Each number is 128 + 32 x the weight over the matrix's rms, rounded and kept within 0 to 255. Layers, rows and columns count from 0. Numbers have three digits each.

# layer 9 MLP up, 768x192, rms 0.104, rows 50-122, columns 0-95
146180106140106107144159165164117145184143102087117120125123089104195098103165117152143129149157121123197113179103142141129138150140123085118159136100173130157136122162188074136104122109087145115122105135092155097222108044145090124132101128102158167112168184135088167131157116179135093183
156179109114112158096127154074117122101062126136071150131135090129131098155127065097164112164151094090089100096097101143133148116137165129114162109131124135100110140087112160160125114126191083107172105136081159142139088117135110141185099143145155155103081156108120086079140114086117092077
131150110090134136112103081174107176135083140156156147096119111212156154101144069097148100130162135131143128120109142145091150104131094123146115118114124145092149074110172103123130171058213159118140133079130136120124106088125108198139097094141174187178074133123137134129124098065110098142
065129053130084178120119147083143121107135137141126142165064085177112127089101062154106144134162062153099091156166104082107148134122102193067101080149160169147048108146109171156161138122108185148159139116167122142071141111087125104124130109080166081134128103065133122189149091133096067079
115145114101126117119092202155138160137103169180179168138123088137119167091102137156123128089078121170150120106114132142107151099122087094168166104123170123204117033142136064113152140118096140109151099152117101077123130147155103101121104142192138100054190129132150131124101152123137096117
148128154137123131131181072088137159166102116096100169150153131116169100077185182113144153134081103128126128080134140118138161143130060135146167156172126139123161114144104094158133146161065077146177102134125191140137174141136201208146121093085098133149168112164132204134106118093131098144
124119172086143141166084119125122045183071127173123117126069132087094181085066103135167101149120127146155095159127198105099074084101129123125135075116137112079102195119110125123081106165093127172163126107134190125147133083109118106195210105171095116118154103169045095143141118114092155125
099147083081088108092162162119084168180153116117185111152141151132120129100190098124076101103134113164122071134101144105115191125133080099063016206046082050160158128124138129106107117074128188143138199108102143116154075110158083117149075107100147146155150111091143093114112126120152158145
137151152174107052167170085144134151088119138115113127085123070155193116114076150162127090097132162078103114120107074133071140085106113112105106132110123177099088080093105182125115161134112120175122158097118116056099104107172170124145085072110132127142147125096049140147113165154129114146
147137110128131113095096098105147117166166123152152140141148130113169072105097181147141112167102112118136145110140106161136091121171098135166169124087149156126102161115144145128099100073104089094126126070127152091113136187143098159162106155148170080135187133184061157186115108093165102160
185122146121148159109148130060164117117083071144105127102077075114154152207116173118106201117126097132101178081131117110063133105146079161066084111066139120203156119115195199141136193120193111160101148113137157162152174089054103120157169104119092166112120121165155133117089062109106087175
154143108181133081133122148132117149160135103128197127108127094141153145165084094145124151126026135134215113115121098166141151131139133128124095134108150138158141122129094155132140144117124101106195116111118065087166122193241163130117164140064104120149106139130126090149129104114150109154
100042098138140140091161097129160095099140167139143236146126146164164162131133115124116101101158125134203087132075159135141142137141136118187107160140089159120116142210151117132116132116126158108102133190160128168074152131140154139110129153101192126099114109054075094085110131106131148166
126166085105133118130103106159123159117116149096123153127112123109199179129132127130100171138128151161116125097105148115121179108119121138133096189157162129183125129094093150152157116148125125123126123140097103138173171159141099124141125104126140096127191164171194125132139050160154093177
091105137078086125094169140102107124184108053181142084126115084162149138155168135133161140141164119162117157106154117046077112101153103089108130111159141144142141145124107103120120147124139093144118186104148097135116100165134139134089143176183196124134081143067134027090129136155111132159
164065114090090178115138148149121157125148111149123149085120128146125083116141144172129185130066127165151078131090113102161142095167130111156170089116138109131025123101119176113167136114110188176118109162160129128194184180135143125118078122099154178119099106091089124080150168103172081096
096134159073114110054157075101107089113076195151108157107133129156163114157106132056147171176104116113136148034109098137150143132178120177113070166143108169156151157153180170067153158108111122111146169152152113096130089104144147091085065118101133133117142102116167129130160095117144128140
135107135180124124113110094151063116083066101160119155105107108159152131147149102098162127160155149124119074153149092074065127104148132105131139119079079131108113156138134114152133146132139146171166165176150180166099137083119154121196141101168186148082117082174190130119123107146149068172
111142164071167128100174170117079125117115122148140106135182145111121132110179137141150111118133162189133118088142164123128152128107136128113124136148125117109128172071077112067190137085133125100152054128124118149117114104135139166132134119101096135104117063119120058165126136117130185111
134124096109101118147100137152091103136117158161162112098136139137121165103056121127180095107103090134132097170145092150152108082084175102102098147155143149099147152152189131054142073093127090089116101148069174110157103153136075133133132128129167129149149082138116068099093113106092129102
104123164140128116164137139133148146145125118150139091138099139114129125098179147129145083116067118155148102137124085073058115093153139167116122158113155042126214045101121075154126157132096140202150164101156114122167125114150131155134132154186104131125171113071091103157139143106130102111
102146093068132051181102150109117132166168137156096129148159162112145137145147140168144153121127070115096131124054112126151134133097172069108103126200098138108128162150096096127132127105128150146105154169116137144122097140115099151144175163133136134134110164108184113125108131152155161175
137086092116134128172114079087133116133083148132134153150110137198182171158101165167079121095089159135115101118086171129093130159174169101178194115067132159087213165134133133153154112117085151133124149142127156157144160168130140117082097153130152145092107134133128123114139127091147147155
145083154137149097128096149159191123154131131061099115072166122114188186108174174179120121152136150148173101182112082090102173141144083122148132104130087124087124116151115143150102122132118106130176076189140089151112116095123136175111094121131132119121118185164134120114128187155092143177
168089103125087111105130131123104128113137162159145094147121121123128107146105102172067115195119135149100143149099169130121132153123123105094139169140129109085135148146090120103143119101086173116103201108121135147128057149107175103074107120161155099109071147152139078109128150149168097152
078171045098123126105147084090092117117128163109153149124131173127121151105101079114110115125143061135150138130096144125087106199113130117211113095129146153103140098127113126130129116102109128156132080128198113144171067108165153148127131165067087110166182114071134077131105078153120102073
138106104139120079135080126108122165094127104090144099096106175108117158142138110182076162160165225138088076129161116080102120072127171122107112120163108172162079135106118097107100117136167183126111099125129122133141124138128085117157109074120115152154059116102098125160124114218137122172
114131078179166061115133118104130147102088095138136132100135170144122146165096104152095162137142086180145151169084175085139118168178137128130101119120120138143115165104169138106172134058093119137170093141071123103105139147135173124138096064166167153129122138098089106139081139077060150135
110086110140084174178153146117180143145141191118131149155134132106128136094136141118126136125179127137087190127113106161162098071206102078140136102155173134124188099083110071111149047199153107153178114155089109161179135213152138118146142089067149093117115178135119066159223164116126131179
141163129221143104153150175122132082122117151136195135126122163176127130113101126093124119110090079127145101114087076141169147186157122227169124104093066094163110124103099088093143113184135142115171163136173129203163111173136147115132136144113118162151129115185151113122129076133133150133
119124175165143110076049155098123047120079149125193097119118107130189101151122185087154168106109108100132120139116155108180127055110153142109154158106098144128114123103177091061094130110101119120126126111127111070117118141103120117133134106121124155128157136176130085143146161111138081110
172105077130140143191181150117183149124126147157077068097105136132213130108136115072114116159050161148077143163107149137122124167188101154133096135092158121105150120082119136139081087174134159144150134159083112123046109134104112207151107094106132123126096168142147157149100128079123178112
123149060131130129140120171098157172101136130119154142175112123180150179162150100117188199069138129123097128175166187107112128159121123026110133080093160126090111112089125088157090101150118101155107090134147148093066093132100113103126141133153155128135077132122097116079106173148116099137
097104109175165130152173080120125104115113157144110175170207122157111162130123094170068113133161067136139132140103131187108201133120113124169129092154109059119094163106153155153155109128159117090143121043173191122097127116153106095147084125129158141127149134184119101126105145079173153132
110167088155082115101127097121096178149149138125182151112127126092138132152174073164145117172142128101145184128090138110163118084183117107160152165122142134099143140135161158112097122157106173162089146158187148101148123142066074144176108146153136146129177126075098053131099141174128124176
095129101094159144115166103136153147157059112133132131136119166121122193156182067051146114109106147202105183126114098097123109161100118161099129063092110145107110161126121109099142111147135122104151119068149194118080099131102149131186117196132153134115104125208079142111141122118119128080
158150100106105178157155110117135127032140091137103143147136142099191116122144117178149184115119113115128094090141120096132086128149147111072130118106088139128151130123120124162158149095128140110091161178078124093155138193128114107135086131136163119147149128203061132147115155094087128157
149097131128177118062174156124129139107105129178160145136125148083112132145160146161126148168085126154079139097120106143120085168127133132166134100110080066109157122124118191076148181164164092157124108159099086108099166107081113115189181171162151106150170094121144120094111098102188092106
128199108157159082108125124130088116139141100144110112109154188151118148107117095125119112107095152167064141125087105081111154097151141151075147156056043102143177134149126118118125134081186104171177117154172148094174126136163108088069180157131109105165153105129062110149126143117129091060
127033085132105177149116171087162117148185131149082223146094041181168126181086119157134174146147102151109138128108148163167119169111130071141066155119137166119128173067063190062134065126193059166143139149124117103055154118146127139125158150128134097125105075182157100125109115114189160082
148157139142103135075140084174154052134124119147177119127132145178067181117158119106132125169104098137191077097121133051134085148108164193090102125114134099174092123120093137183119155130101128098089169119128139179086104141088139155068124139144136106090083092122159092148108147182140140157
161123151102118060083118117123082152150129222127195069151095166137162143075096122147151106168128149153152128145173151077106107141117096113093152121105106145103060132064103063158120087167175109110132112172144144089171093183154154120135124160095140117127114102105077106099197131108111082117
148144116109113163097063125178125042111075108147142115094179153110099138130089096130159138154137126122100133176079101113133076194130100148098140173141106094113105171100088130138150134138075173189124203177139159121122133119130093134105092114107120083169121165164114101116133094085149155138
135111095115136088140151083145158141097152167148142143113089093084124164093132149159153158138149159151149113126111128145126153123115153126106096138072168136105136159137112144124116163120144076143123126203136142100152105136173169087188119091118161103108154157148158124147140132093143108089
126107104149155089161115094121159141139175088083160169126174143112071160158165111160098161112107131143079125109130149109101109185163129090108119083064113071071125141123102189118156134082144134109113128097125162130089119180144185131152094103175176133107139156118074155206140147167156141132
138113087153066090206108139203057135194112081111216110136060066133106152099103159181105152089122085112172111148094130156119086102109124114130140129155171132126125119169148165110128125187141144127174127161093185108144146125081156087087126164080133090123221112156072152124167099098083096151
115170113119088140134173096144115093157136145157130173135121098093151128113135154172163113157127136135119108103121126073081137134193106099131112117163141183120191092106121087139154101078087165107118130163097154035129109149157108080075119162147114089119093097110109113182101135138143168119
115143128161109079119049121169123125147096047122124148124215056134110129142112089138079101155129139160148149092118072149154140108167128094128072132154125132153150095136138103086161121108090143166179137171157138147133128096163129138087156148154117117167119117133094140152187156131113142158
109144096158134118126143208112138090204127134066114104117174126073129153068089114128185121124118092107139115135148160145127073087098160146129147119056140106119127098118102131144150113098100175083141099155124102104165125138137171157174143067133060174125101133158074087143132140123124091141
125080087161089098142163140065185143111166084065143084090152139105093171130105142155093155165104103133120166162124145137134145149123128147173120164112098079104125078110090154116109164109137130070062167107157174105136168137170149092093134164155111115138105136118135090103152126110125169135
121145120184153091171164109147110079179145159170165158112115089092110076145111144137128116111172114095130094139085113098091101135111192119075133150130124077089144140095148095189104120132155067160143137104077120137155172150158146060113145088109184107114113155120121135156142157095154124149
141158064172154061139134152182182125157070109223094124149096149086169146166080123107084146124105191110209082097152124146118094177073148131113122117087140073170161159144151116174129167097114099128062174176145140187142152154143145147122141084103114079093095169180077118110083065180100144088
082138085078101156115101099113130131125099072119127145106108090101104162125143101159105133138066104107123123148107080207119139148081126174122166111133126160085150088110145127180142161112078134146182233146149177158141146141182133129190088180124089130119141106133137127127190061142102119063
120117085116151096109121105215136093191128139160144143109165101166123113119080094126122183129175142064159146121122126077116139166187106174157132108149127136098120194117191159174120099018140154162158127116101160141089151105127145128125111077154172182153161120135118132115177124213148057127
069090115145148147081153130111091094087072103078181118049074109143081143175120127095127085116157170127119152171116125087137127124169094134136135133115169161109093146167038135079090111129174089079162172106083160105150025158152074157098165123082146131177113080161142079151121117144122114148
123127171102077126145164103088117176177065179090206075125110112152112064188097118122113136144142130137153131153097081106137151160111089074108067131127140160125089113140162091130143126124130153140084154121094133134171149152091148113133148071157201127101080188161101087113152162147087081059
132112099079134081151100120106146119097190167112120103116180125145157158158124110148162088147098128117180195112109162134166078099147144094094115144105149116119123115139096060135143152106156127187127165077158111132128134101113160100134110101145073159135087132091103118148069114071159110040
084117118091156091113127115154102101097142157104048116135112142123091072116155127177082058097110134110147073101092113157112140118120146093133110108135120104208141092132089072086132125165096140054136194146082150192132098115143154104092165156139112097097078147143203131141161089101073147164
087082115131160165092131116150149157163161125052138097085094135169171150150125079112178164149151170152152149100160168102118087122090132130090145121099124135051147112129174099149127152150162078111130168158128131088101163046156176110115135175111151161107123196112144128139187129136158128129
208152132086123119129143137154127112119130155127141102170151115068179126143111166160078109152118105151128164173113137157120136177081132184105132114164152175111124118155129095129118089107172142137150132153105106115148077116130160172107126090106145137116136136150145091078101088119120145092
160098113137143155096177065110152147141128096106102083136113066121103105171148120093137106138106161147135151194139201172128203142170136127125128082139090112082155191072072155080148156165148139136142136116187165089144146085127153133113173111123139144140148116108136157153137121069202113150
182159159077055083116153121132170192177168068142143133128161163149139159156174145048146129038120065109156137061133158146129161138126086124077136148112080084051150158114124094184090151124166137090116113161146181181178127146096131137160118107112156098106161063109105105167101116111114127112
212074138104107091105120108120083162159094136190140156111086142098158128151139105110194141095161124169169173135156109119117071166174116142152169131180159115091094195126116108170126150161111100184121112134145142165133119094088161078105137161128152149190131070097156124091136089119136108165
135133165099185113124116078216126133141120084094165115130123181098120159162089099159160105121113105175123194150118092118152123120141154082131133153066084085104144126084085054125114113188175110138068193146093099125141136082119131088138100149131168157202112142183132065139154132145142151158
068159157192057134115139170126118153092139091060084103113144098128130177169158143159091102111135132095118169113113200137133089140095108148035121127122152169134138111111115177197111152139132088158133073158109113159126132076174183164172137117103135148132132084162109144046173106144185086138
094040146129131125069172167088114122108173143143156170150124143127139121122090086096146112082124152108107093198114102112116129146149095067084098192131111132123094177134138087112174089083118172153134079094146144179097052166146101066113128156075181118104122143017149134143099104115169075127
135088138181146145036098094135115123152109173113069118158143069155090105132108122096178067126165114096150115121123115130114091083159164119088098121135123118177183102101123127130076101102130137141142109150141121175155119140150161160110125077088141132135076132128096140112121079177109130169
121121078146087210102106126186168137153183127125184139129101100153120101069056128141066112118119119118176101154164104103109151126098157108125095105076114100031130129104136117126113197152084135144143103132142104088155159156113113164126142099109174164077117134144066152169112071113185098109
195192101104108105076175061163152110064154115124135110138152107108101231148121141161164127209081160135120120164140072120089156081115088157138107151103153140113152170175174158118083151085117191109159077189107082129091094145177086140046137091105107163137155099122123119129178101104138140109
111088108113129126120125072138146106132158125155142089161077064145143086104120148144165116173100113129151122156119152120113122094136143110073115143114100163097104102175120069188131123141147127128153122131181132132121127144095132104071107116119124149133149085076128189135132089097130071159
125162137141110030097116165060098131054159101097115148150116142109216073143064107162145113111123124103091103142118182088078175117132125083166103116124147119124170153145026181119149116111103117172187142153170136117168146120122165088154078126135112134079084107130071081142088146081191167154
132168108114099122098132128146075132187155100153191134153127152141135156122112163111114126106086137131105139123169097125100114094146232111128115139079171079126156148099131076141153169163098120158135096151124183119145090171126140124111146151092113142145178176142116185153111129126156154119
119065126134150118093112136165088134118104129193096107101117144156108127083079136084125157164115117150125142131150096165113122132079072086182107153102140132167118109114122072109166116053105128117100101151167100125097087134162159118118106114070154121156221125143125160081062092119130087165
# layer 9 MLP down (transposed), 768x192, rms 0.0285, rows 50-121, columns 0-95
178135106148115162132122099105123168142145152154041135075088170095140138110102109163142116157070178118135123125106135152151136212104117137189099172096056124083204103145208147124089145124112151160167118141143152119141071196094129143122201093130134160150099164117169120076155108144140172102
073131146156096134140151106166154106155144139130000066119117133075105150194151174131111155073153164132102089143089135097145122168098138117130102099159148112117122121122098130118087161142088093096107138095137150181103135103122122117117133132108158098125137108123117194139140142114124114108
156156100165170111150104132113142154068093193161198085083132110111106130172147050169145149144122214163081161118155169091158131117139129118143093143104174153178150116044105131125147122132064116133114119125118178068103158156156165102159150116104136104114110103152142073085107132141196120097
157103173081141145159139134105112167129128134134144157141135130141111117128179123163142144093097159117125128146073171175080138142102151124159129115189103138127155070107084151106118139175132149135145134094129121154130101127116089154114158105112099142123178110150108112133111087109102096170
146123069138090146178106107107072078066145152149161140160129135153088131140101135131111051136105150122136173100147133128114144147077139120125082067059167153134134153161141142118142170165127172091173145156147162194111149151099169135172111133075174155103137125167151103148068087078112167109
108130105143092127133169092084133165111103123166103123116135127154061065140144101133158176151146100122149123122126106146112120114104087133131123104126110032099153071105146106130101122094152147086119153140116105055132067152105129174081151139140111093136178138077121160174107103156112127122
111178078163132141111176111091091191112213089059071154119121170173164086182130114124096150136159128161131116129112154130104151050195138124105113136144150147193075122169118162117113117082157135078146172126106045130101043147090166098078168128120143135147086169093207158121123162112152114105
130083156143130172120153117082106112150084158126156148104126140111133091174096089150093100118095174213104175144174108124179132078109113169153144114186130214097157066169174164169160072151151082162120189103093109116120088082156136141144149141174165191114112136133066096122096199175075179120
159148197134163137125134113162117166132090100117166063156144130100174140090175138083153083139086139127150142138255128135117104163049141126072171125121161146143052169140132098153132109137167166153074136109147086101121140145125067178083134136121133155154111169143173119156107130187130122115
141120121094124160165110168159144142090182120083069086144102120125153175113125145166156099195151144113162154114084109132091115169140175189083111079173142120173122148126146064139184159108173146115120117114167102136117133151162151166164105110106163164140150087104207166172158107165112162120
123141186170140148121164112068151114168103112065123034183060103122142077143134111142149164125047119185102164213138125090125115103103080151113135163117105146176111106111142080112103133195136121103142129140102137152117104154103080196097115146079147103134122187088158061109127068093118102167
174109163096138125112176151105128138071112177112146127104184173121124152157109141126142129119130077157089174191080133099108145123104162147123132152079155163056179152122141069102163104140150170091129147134082126161149106136132079131142157142157110107136182206124143140117110148162097130164
163124119122152139127080113083185119131165136118101117101132111117136121091096147057127184097071119124164158181207145143116137131092157156108111110118192161085159105150110085063183142111136172090038168113138071164089170106156133128118173110184151148181087115171083126093060107112107125146
133134161144133163142114078137127105128148111137093144110092185101118079137113129080110150115170095103151119149166129195108131219035110116144174097130164123088129124145078115125164100177089101159120119150162133106168113113181068131103180111112142127144142068154096177169118169130128113098
136158116159169119111091112122167100147171163146179121169133140091123132163134102167120164092185122133067121157082118149173156110098161164158099183137167140146131174127083134087153082146081131144160152156153086138116092071112116146071214106078184119135193079199083156151157100077106134106
148142122105164070139151097123134126154098115124154125101157070143150056167066130092108131141171110107107157125131119095110149173131088101098153158050117173096185113123122143071112085161194056168104101126132165150145161142121141122123149152101138067114195102117113124109113134134105128181
157106103147125128117122120182075154134159100149083148156092108087098116159191102098124144102147137118125118142139134170178109101160126092103085146178122142104166102158138099138117111112123137183143186144148041179175153145118138161121116111139135175074120121171126129157179160115102129169
159097156114108144153112139167123077097135099128072112151177129124186145109183087180060198057090088154080190089088112068128173186165136149124119071127142096158106103142157095052179118141169083106156154089074128120123157139161173131161145137078082155079132116098103103189127114069161133169
109076151147118128085136111122102100120150166175135143076109138141114141095121114146165159100122107132182106121111109121141109130161159107141174083172156129147135175093146123144107158124123074105128135131136154164209126086160106080113127120087086111080129139085145084138106128165104141104
158195155110088180087159097108149120132113040109144112169098113209121135165195161153138138093166096152101175092126174057136138165116090126103130102087127075168151101116170200192168136152117090115146178157146052132164146154152056154135178129163186156127100121153075114147164104127117119128
192108098159124143161162123105120141038111097133151110135134144167167106118155138086062149139165105151108167093155138161102098063115124150123133173093101166163171111097131111130142099121149144145134152154141103189148129078105109098124120088073180111119144115147113139123148123152100113157
171160185166117114089065110134106141100151094146131154122122144178113099126083108156120111129136125153165105149129105157095136155118090136157133155039151072106125138145106175086103100122116089109134167146146129190167171138180168143131109106105132110173120114163159177157123148110090153142
141115128076104116137139165110156187125185156091176156048174128105129114098115158112092122111123149164110114141156076120085113166116161118139076151122152132116124102199090146140162131124140110149166129112164108119110155112100093164083127133072162088124083136135152059105112160139095183168
155118113157119069165159077117088077131130134118182069115086117128073107117156103092150122096162150160101102165079119140102103171189055137115055193159139142097128114171133142101057094105117170120115123079163177134066183126124137172118137161109153111167086097109077122107103128122102096110
100133170117115069130114113094163131175165149098151157111086142151095123072121098098128151097127183075078135123129051094137149153094100132093141133054148100156132105145161160089081125194126126086141174134127096099115116073106087146131185111127140146153108107135110132185117121128079137171
126136117091166107129110137095163153175147177159140088108145104154198072166138162198083089084158105114130144105116120145079136154154132208140170121136083160159119071145152112130108133110184157140141115173112181123118150124101094172116137160156126125184205075103115147182173107186147118129
149147167083120093130169099190174135165109152106119088140083095122113091140153139148143147085144093169114184135136149101144129151142103141153161170158151133119094121135144090119136139063106084104179175102148159054075107131075127158030142151156113095124103090164198128105165119144078137100
142156153151094103095188125208102101146197107117134170169179140133081139102160153113102143156118132105130131141168141165098133080080069112157109135160104093166160108125130131156071102123161104093116111129124117113106110149109137130196141163110139148047106161167112167108134142154170138113
122143098143161112124178161153039148116122104123150098125123114118128125166105109110121106141203104087131072154111203125151151143164203106096107175134122109128093158101066207193110154135152155066106191146158093086100052080064129112140186144147142167097128075131165100168091152147118178047
118126143072139120138134053114120137072120174121122126070144155103158130172149100121107094133142100093075188120136170120114174078152194074148151158115121227157149133146145129054125156161155151125093134174112149111099105109098113159094099136092124132110139156157127124119131175108092083150
076078116135132147181132052092125107136132105096079129122126113115162107187139097102172076116147142138108157070130155175150203169114146156094111133110090139123133090117022093145097094178120138102139166133092165139114121170133115156088119133156110115126091099099102088115077170175102131090
172155158148134153068140113136079129139137131142149142142165171103062131168111152221133072130109113090176121148143122163119161168086162139107134103107119183166104098126070101119134155042128098125136125110115127178146166122131126088170128115151166156138171158147077103084112126142109125127
121152119104147173147148118128099201140123153163115094092124112086133084132117184133100128142151120153135161146169111157106165070087125107155068160081160131130132152134126157143114146156122114107159110145137116087106114108118148105101135094086081143119149128118099106156081144074151104130
140161095107127122155085175146155160134118131064079117095093117130086147130139117094211155120157140125167156147144106152098116130133128138147137143137122094119162107123120131123121124106116135110086173171149113128142120114099100102088071171105174156107102116146126116139110091153133079096
063143117113117162163090142132121147140160079148150083117137162100183116102128103152103117193173138137147049046129135092166134107132121101132106110087119142190115138090146106173174112197173165171118101085117117089126146100103193153117121096131157116154145131132184176123177132124165177127
116133125157111105168153189081127093084123129063148136068111145133119112153122160166109150119136162099116115117110144106149089099183158145153154142089143086128211056158123141083085068107104165116101141173146157102133174078161077143168143126159093185143144125086125149145125165095150154147
124104077123138070102144136221159086115096138100170131215147100145117085148085076078087089132099171074160099146148119180135121169197124094138133143217140095172076129144154060126107168107103073117145146143076112095155104092131148091120151108126121062093104120091149135100154102161074124156
118093135151132120113092120138112160115095122139174139110118125111127118137129136147109130143095155103142109167142128140081137123116076077143155104172130168153151095177155118115121113081155067113190129132095146059167108092115090139134137083142160131116161106150133109103127103119138115186
099107079151132122172103171130175146125129153126103112155086154105150171075158166120127136163170118100123149105092115152134126099099144107100119101175216101186146146173112137074161148146108135122119089155129101120112171109101166123177154098138117121134104159101154159086109150135167102128
074159157108170083110079120186087129150126147151157129102119134115055086100127197083090128124176160139138160127146122104173163123126125116144157130150132097144154142148095074128117146106174129134180109103177130103157135075104205148109102101151120151129121156105179132139091084146043115206
080135120099139086226087190068074151137144149095134092119095039070191140180122110102111141152097112090088185149176169138155140146137089149088145126197142085096105086174121086178116091146151123121145115112135091099123140114144079118214130133111073145198126136209098139120127121077165173139
179157177154173184164085076114101136187100138140123137085087146068141132038158163109091099095124144153122145077159142138087135175138134145124106070113078125118149088082177092130129074167122124117148174129094123073147130123116138165125127113090175106106127182116026120128149139110083136077
073163086115076173153138112132183163154106121157112074155109130111146102184118117126131101102105099155178112129132147159147134191107149163127125080114185068086120109149148134125180136103127159116131099141142111163120130141215114168090106090165077078123085079112143119124161121176067188143
095162117201141123121108133120081113133126074144164076119087126154099121106157157184114149088146128109174149121112158143167132103112147126140098145105111111157135055138133172115111089159158132140121114162139111128086152168126136094118119180131088194083141128175134106118112137141150162166
144154103153067137116183117207094124148136093138093189166116161100207132133127146103118104182162154171102109103103135098146176115055126145163103081132171129095141140096140086062104061189092159127116110127111059151108092064123116156160138114131107123141120164124154145105158145143111112131
163155131104136093082146071087147071080144144129147140123146150134143129151124093077095043082134151109145104124223126099117098114174170153104115144122101116090154127059128106162150196142114174178133164135188107144101169143141119140200173104093187129120092116135111063097134134178124112098
115086138113175105127107143129149128121086133090084120098161106158122163137132116125096163103125149090130105133106102145152095138111160136103144183127122116140085092145136174132150157157153122206140077111128111151155131200119183166151143127061143189121142150163079133153140095118149072095
099140102100136154115101104121093136135167143113171149047088158159124078134142172123091122088156186132143104139100141092146162144099060116116115145135150167139112120113160149159097150184083130169072108093149087109125085134136114097144131110091106153152067086159134060104098181152056085112
112117106148169081141088074145109171103141080129143147117186122184110075094161124166161112110156045129098137092081107123081141133106068175155072140143124127104108112121151070110115122110095133107130114108085142151105156132117103061121095110126184102110132140156129182125100069123156109094
120156160157089081151131161107131129173117156115153117191146046111165151176179131082141105116139143108073109049205074122116130175124084096175060104119118182177114118133146163167069100150099109127162131152125141071126079100132142125143133116132129170113128106130121116125116124143118117124
087094149153105200154098148116104128103103150143085134142110139106136088052154155100135111137132084083089117078124070096094104141182093136139128103146134111089175120178082109097109146120161130082177117175143047175113083086146125132106107132114038115110123131052136089065080143153133158119
102147092134209122098115098129059203144181092170151086099149142103215206099110104139169150140164099128129120114075135141124106088128179178116153085107154139131167120100100192193175103113156143128082079121178125108106129127163159095129055113210164141128123104104156128174093058130106114152
107126163116111102121117170114121125126135157105087130090188127107092183098091110084129151107107130050084075152147123100054128102115096085115135085085151123152168192133152149044149108127145144107058106138164027150139164124054105131123136110135198179104106140055125097178110177179123154066
101125152156053151129110115111129136151080131183171059125104047176147089095113136101116150138131108147175151106092122138075141115160142087157121148094109066066105097118187119119059106114117088089112091153121106088158135113161169101091167160069097158151085122121078160129124100089097132114
100164103187172121119147130093127140159071138094156152100189157143188080142181136106132156112137181197097124127125167151088127115084123071127123120101164077149196109061176086162099124172178120131146120115129117099120119130160125088096110165138115180119159154213109132199145108148109107133
140108119102147088081117163139137096126007088149160105180162178128091104170253191139118123110152118122159137146105120141097146133079049110104172177170096127088140131120117154117131121100134097165101151182076163102171109166077106156097084115125130097100160126137144088094132135089131116079
136116150192130127137168136134101136148129092170152172145102107166123093112136126112111082202155181083111095156110131113145134136066154141126156166196133101133108134098139179112097066123075172134181147177062144200131120140116181092122122105113150140074106101152146121126154136090174151179
101132147146155079141155125111129074139160152098115083166098134098182098176145201024145167190143111133106148127122142137122096180144170072172141139102128154150099137082116128105096133127066145081157139188130139146118136038099133112098156129086096149106147110117143117114122144115113154154
157127142100127097079103114106137116165165154127133160107113130123101129138138083147103191137101141188118087163124121201150136111113129101209074164105094115114138107141098082121127176139099130191159138091070081117119076128112125127086147153107117110137090151170110140192122173087083086147
076102123100150105162127174097205075111146092129144163161069115097108087136133126147103121124106187134184076128159117110144157121145079096103117101153112143178192157094163105120098121130115162104127127106138111101114099109146111149155130149130137118128156138193192152131176138121125090182
107106107083094179125118126116108118177144113122114133067150138169115121144125141100181189083137083121120116079152111148089091144144082122094055137153188102087183126108187106185145117113122126100193155135187130166058141169136131159120081065110114117155149112111126140134142167169090140153
205170167163157154144199139081129111132067160109148118138144164115100184077101107119147096171108163111115126188139147150100148085105084109164114157147138188150126183141136139136076165113117093166098124100073109126160125136136188108136125114102103151138123126105117174079089153125194110120
168148160158143077189102154187130157103136145123110111170089104135143101125115161132121057171114136126131097143098131080129104107125099109095184149136083130121101061158175141116146156092121134094117153082105155099127157056132154125119136154119074110144130163145121142097159161173091093140
114157168093116054217150064078206162136121055162080120133108163023104123161139177117088111122138052170139150144125062062179117158116190183115157133138119095111118113169091092121107157165169095196139088113090106117127125163114138135116109103142130124230172146139093166125097088096140148160
172126208095146136160062119165168126113136179150146054133199095088123153144119092168105130104107180099132146084148080113123177083202114131086144067128059115118165126176106128190165129112103117108138098164110140166154164082106140145130154181157107146115169177139117130158141114088137124073
124166134120106155096188140151091183142144072154128132170110117169134114163188145103106124164108142114102123126131126089105120153096218104141078066092133130084125172177088196148121103114110012149099084112099154074098124093172153084175148134107125098102158107136068184123158155100091138118
132188092117072146112098143082092052146087124128160079136152189167175112104144125171137151127111149106110134181134147136102121170125125096126158121089060069087117122176105111100129139137118106155110084142119101095135140100179151151080101163125115135085137112140194196151098142106138169124
145136135117155113154099086184086107109107201134146171124167151123106132115132097099199143125100124153112138123082091123149174079173083106136153133150127094181161150131119108125156128137093183130166081129071168179163171116105160095125104139152115125101172103117112153090135112080082154157
155141122121114182140139100128104089101120101131201099144133105060165180128126076107176111123201128140194111111087190131118145088148094142126097133138102123138124097186091138144159122143161113092188139115124161141110136089174137170120119152156108100127144100118087120147099147123168131131
129133112141137155160160142155094155101180124128180115088147108116185078132169097103072127100207136186107098156147104132115124093147149113112135122155107154090153148088090154141142128172123099138092103149108154099150117168166182172138131108087172102087138134123074157139166137135039114128
076115161088152210159115143147133111137119112146095138129117138140096136165153126147050113143127130121116141109153106151085045116094083141114101113060138107122132131063152106106115081091105169101054127152122192092124108090166141144174070085111122131148109150158115115128160137181125134147
120073143138095091165113106128165137144126142117136156105149140161118116111093120142099101132139107094122140157107169115138185154092138135114162096158174144119108183121109129139117118124149108205093128127191140105123159133120106111136095165176140118078111160115146113106127116083115156134